Weights of a small GPT-style language model, trained from scratch on English Wikipedia.
Architecture: RMSNorm after each block, untied embeddings, normalized queries and keys.
Training: a variant of Muon for these matrices, 6135 steps.
Each number is 128 + 24 x the weight over its row's rms, rounded and kept within 0 to 255. Layers, rows and columns count from 0. The size above them is the row's rms in percent of the matrix's.

# layer 8 MLP down (transposed), 320x128, rms 0.112, rows 166-169, columns 0-127
size [ 98 110 103 104]
[[137 131 167 132 100 120 174  99 122 107 140 149 150 135 138 159 163 112 100 157  73 121 158 100 114 172  63 110 114 130 135  99 146 131  54 127 119 107 145 139 127 122 140  91 112 147  98 126 114 141 141 137 137 130 113 114 125 146 114 127 131 110 164 161 107 102 122 163 143 121 100 171 116 103 112  84 104  83 119 120 121 148 153 133 147 112 128 188 153 115 109 121 121 113  91 121 122 121 149 116 118  95  99 151 149 103 151 139 124  98 104 164 122 129 168 124 109  84 138 130 117 120  80  90 103 131 149 123]
 [178 132 119 106 117  97  91 152 120 117 110 153 137 113 110 130 130  96 125 174 104 121 139 136 135  96 118  98 126 138 157 106 133 158 128 115  84 110 116 143 142 154 115 149  97 138 153 117 152 113 129  83 169 123 147  50  81  99 160 123 133  99 160 194 127 139 121 131 111  96  94 109  98 173 107 172 146 160 104 139 127 141 120 128 107 148 130 149 106 106 115 148 130 136 134 147 106 117 128 142  70 120 109 131 151  90 133 139 104 122  79 106 120 128 122 126 115 126 169 138 115  99 139  80 109 121 131 115]
 [147  94 140 139 195 133 140 142 136 124 151 139 115 170 107 112 110  63 149 144 147 160 138 101 118  79 119 108  67 120 137 143 117 117 124 152 141 177 118 133 168 148 148 118 150 125 126 114 140 115 122 142 170 100 135 126 141 126 116 154  98 105 130 116 135 125 120  92 162 162 146 134 156 165 100 122 123 133 141 138 162 145 119 113 132 152 106 109 167 111  83 145 156 123 147 157 141 112 110 103 159 143 124 155 147 175 113 132 142 126 116 126 126 128 156 145 141 192 148 116 129 106 142 131 105 186  72 133]
 [132 132 119 126 102 136 149 112 104 173  93 145 144 125 163  90  80 142 160 132 128 112 140 100 143  92  90  78 100 147 149 200 100 121 124 126 123  99 148 150 186 161 139 113  94  61 109 119 145 107 160 123 162 131 115 125 126  96 147 114  97 145 171 169 145 101  75 113 101  88 125 131 140 133 119 120 126 141 119 123  91 126 102 142 133 143 112 124 122 129 125 141 135 138 153 137 149 130 148 154 129 112 138  97 146 129 134 141 116 130  88 158 171  93 118 167 110 117 103 139 106 151 105 105 126 135 147 112]]
# layer 8 MLP gate, 320x128, rms 0.205, rows 167-170, columns 0-127
size [109 115 108 106]
[[131 106 103 128 115  88  89 126 130 118 137 138 132 202 134 136 125 113 116 129 134 171 158 148 127 169 125 145 126 116 120 163 116 142 154  95 110 128  76 180 148 150 122 125 111 170 144 141  93 148 136 117 152 107 153 136 148 115 120 105 139 129 108 110 153 125 117 108 183 132 140 121 111 113  99 109  99 155 163 176 157 164 149 122 136 129 187 119 116 128 119 113 156 115 127 145 113 156  92 132 164 138 152 123 134 136 136 128 110 124  97 131  95 157 134  68 110 101 165 101 103 141 170 111 141 115 120  73]
 [152 159 106 157 139 133 138 140 126 141 152 114  95 173 143 118 133 202  88 123 129  98 139 171  96 139 137 119 153 111 100 136 105 119 133  96 155 106 131 144 162 151 120 134 135 129 141 108 138 120  78 166 100 150 135  98  85 165 127 154 162 148 125 106 104 129  81 140 114 142 115 101 123 143 109  93 185 118 144 126 116 146 115 116  75 113 129 116 132 167 119 118 100 147  93 172  99 122 146 124 138 104 133 148 100 132 173 123 133  85 147 148 157 126 139 105 180 153 143 129 142 123 143 139 162 145 104 113]
 [112 120  66 127  99 153  87 144 108 154 103 181 131 100 150 126  87 166 123 118 158 135 151 104 152  96  89 155 119 139 119 133 154  77  96 117 105  93 163 129 150 122 154 102 139 119 101 110 108  91 123 126 163 109 144 114 125 130 171 116 166 143 145 173 155 137 114 118 145 100  79 101 153 125 138 158 112 127 140 111 124 123 103 158 133 121 137 160 151 119 120 156 123 143 142 112 140 157 152 131 146 118 168 100 153 168 140 159  72 144  73 131 125 129 151 163 132 110 138 116 117 144 126 107 107 113 146 129]
 [148 146  42  81 137 163 105 104 121 101 116 118 128 128 136 138 145  88 131 129 113 146 121 126 101 139 160  90 162 153 134 171 134 167 130 106 136 150 111 116 156 151 139 116 121 145 114 124 112 144 117 121 149 140 133 174 117 122 150 192  97 149 133 151  87 123  98 136 134 152  80 140 111 124 145 138  94 130  86 137 152 120 120  86 158 103 129 134 159  99 121 114 112 108 136  99 107 122 147 158 163 135 117 125 105 145  78 136  82 135 125 143 107 157 151  98 112  96 103  88  84 142 120 119 141 119 140 124]]
# layer 8 MLP up, 320x128, rms 0.191, rows 167-169, columns 0-127
size [112 110  88]
[[ 97 124 122 117 128 132 144  67 110 164 168 156 102 105 142 130 138 133 106 110  83  79 152 147 129 129 135 138  99 107 147 107 140 116 134 110 164 113 167  79 139 115 125 138 125 112 107  96 120 146 169 113 122 117 122 126 185 128 146 160 119 152 138  77 163 101  86 119 119 124 136 130 131  98 176 122 171 111 128  99 126 102 122 124 147 158 119 147 142 175 148 119 102  85 134 119 126  98 150 134 126 131 147  89 139 117 102 143 131 114 163 129 100 120  78 138 134 153 111 118 155 131 146  97  79  91 119 164]
 [133 168 139 134 107 148 138 127  90 115 180 126 120  80 165 108 187 125 128 109 141 107 116 126 162 154 112 128 152 133 124 151 157 157 123 138 175 135 139 156 136 128 124 115 137 103 139 131  98  87 139 122 150 142 121 137 159 134 149 117 119 167 131  89  97 145 153 153  80 157 110 145 131 127 141 151 146 103 131 152 114 136 146 181  78 133 169 148  57 122 165 146 122 129 144  92 136 135 112 124 123  91 136 118 179 128 132 126 122 153 130 137 110 138 117 104 178 114 102 128  95 120  77 140  99 134 150 105]
 [137 116 143 124  65 116 157 101 119 124 142 114 158 149 148 137 162 118 127 122 136 119 120 120 130 170 137 139 123  85 132  63 190 155 141 148 122 148  87  98 113 159 102 149 154 137 144 141 125 124  94 146 108 108 113 146 138 139 156 133  96 144 116  95 102 118 102 142 171 141 106 111 113  99 123 142 157 131 102 129 110 115 125 131 132 132 129 126  95 166 130 141 127 135 139 114  89  91 123 157 139 146 159 121  92 143 111 112 152  67 121 104 146 104 180 102 188 127 107 156 139 114 112 124  99 100 136 184]]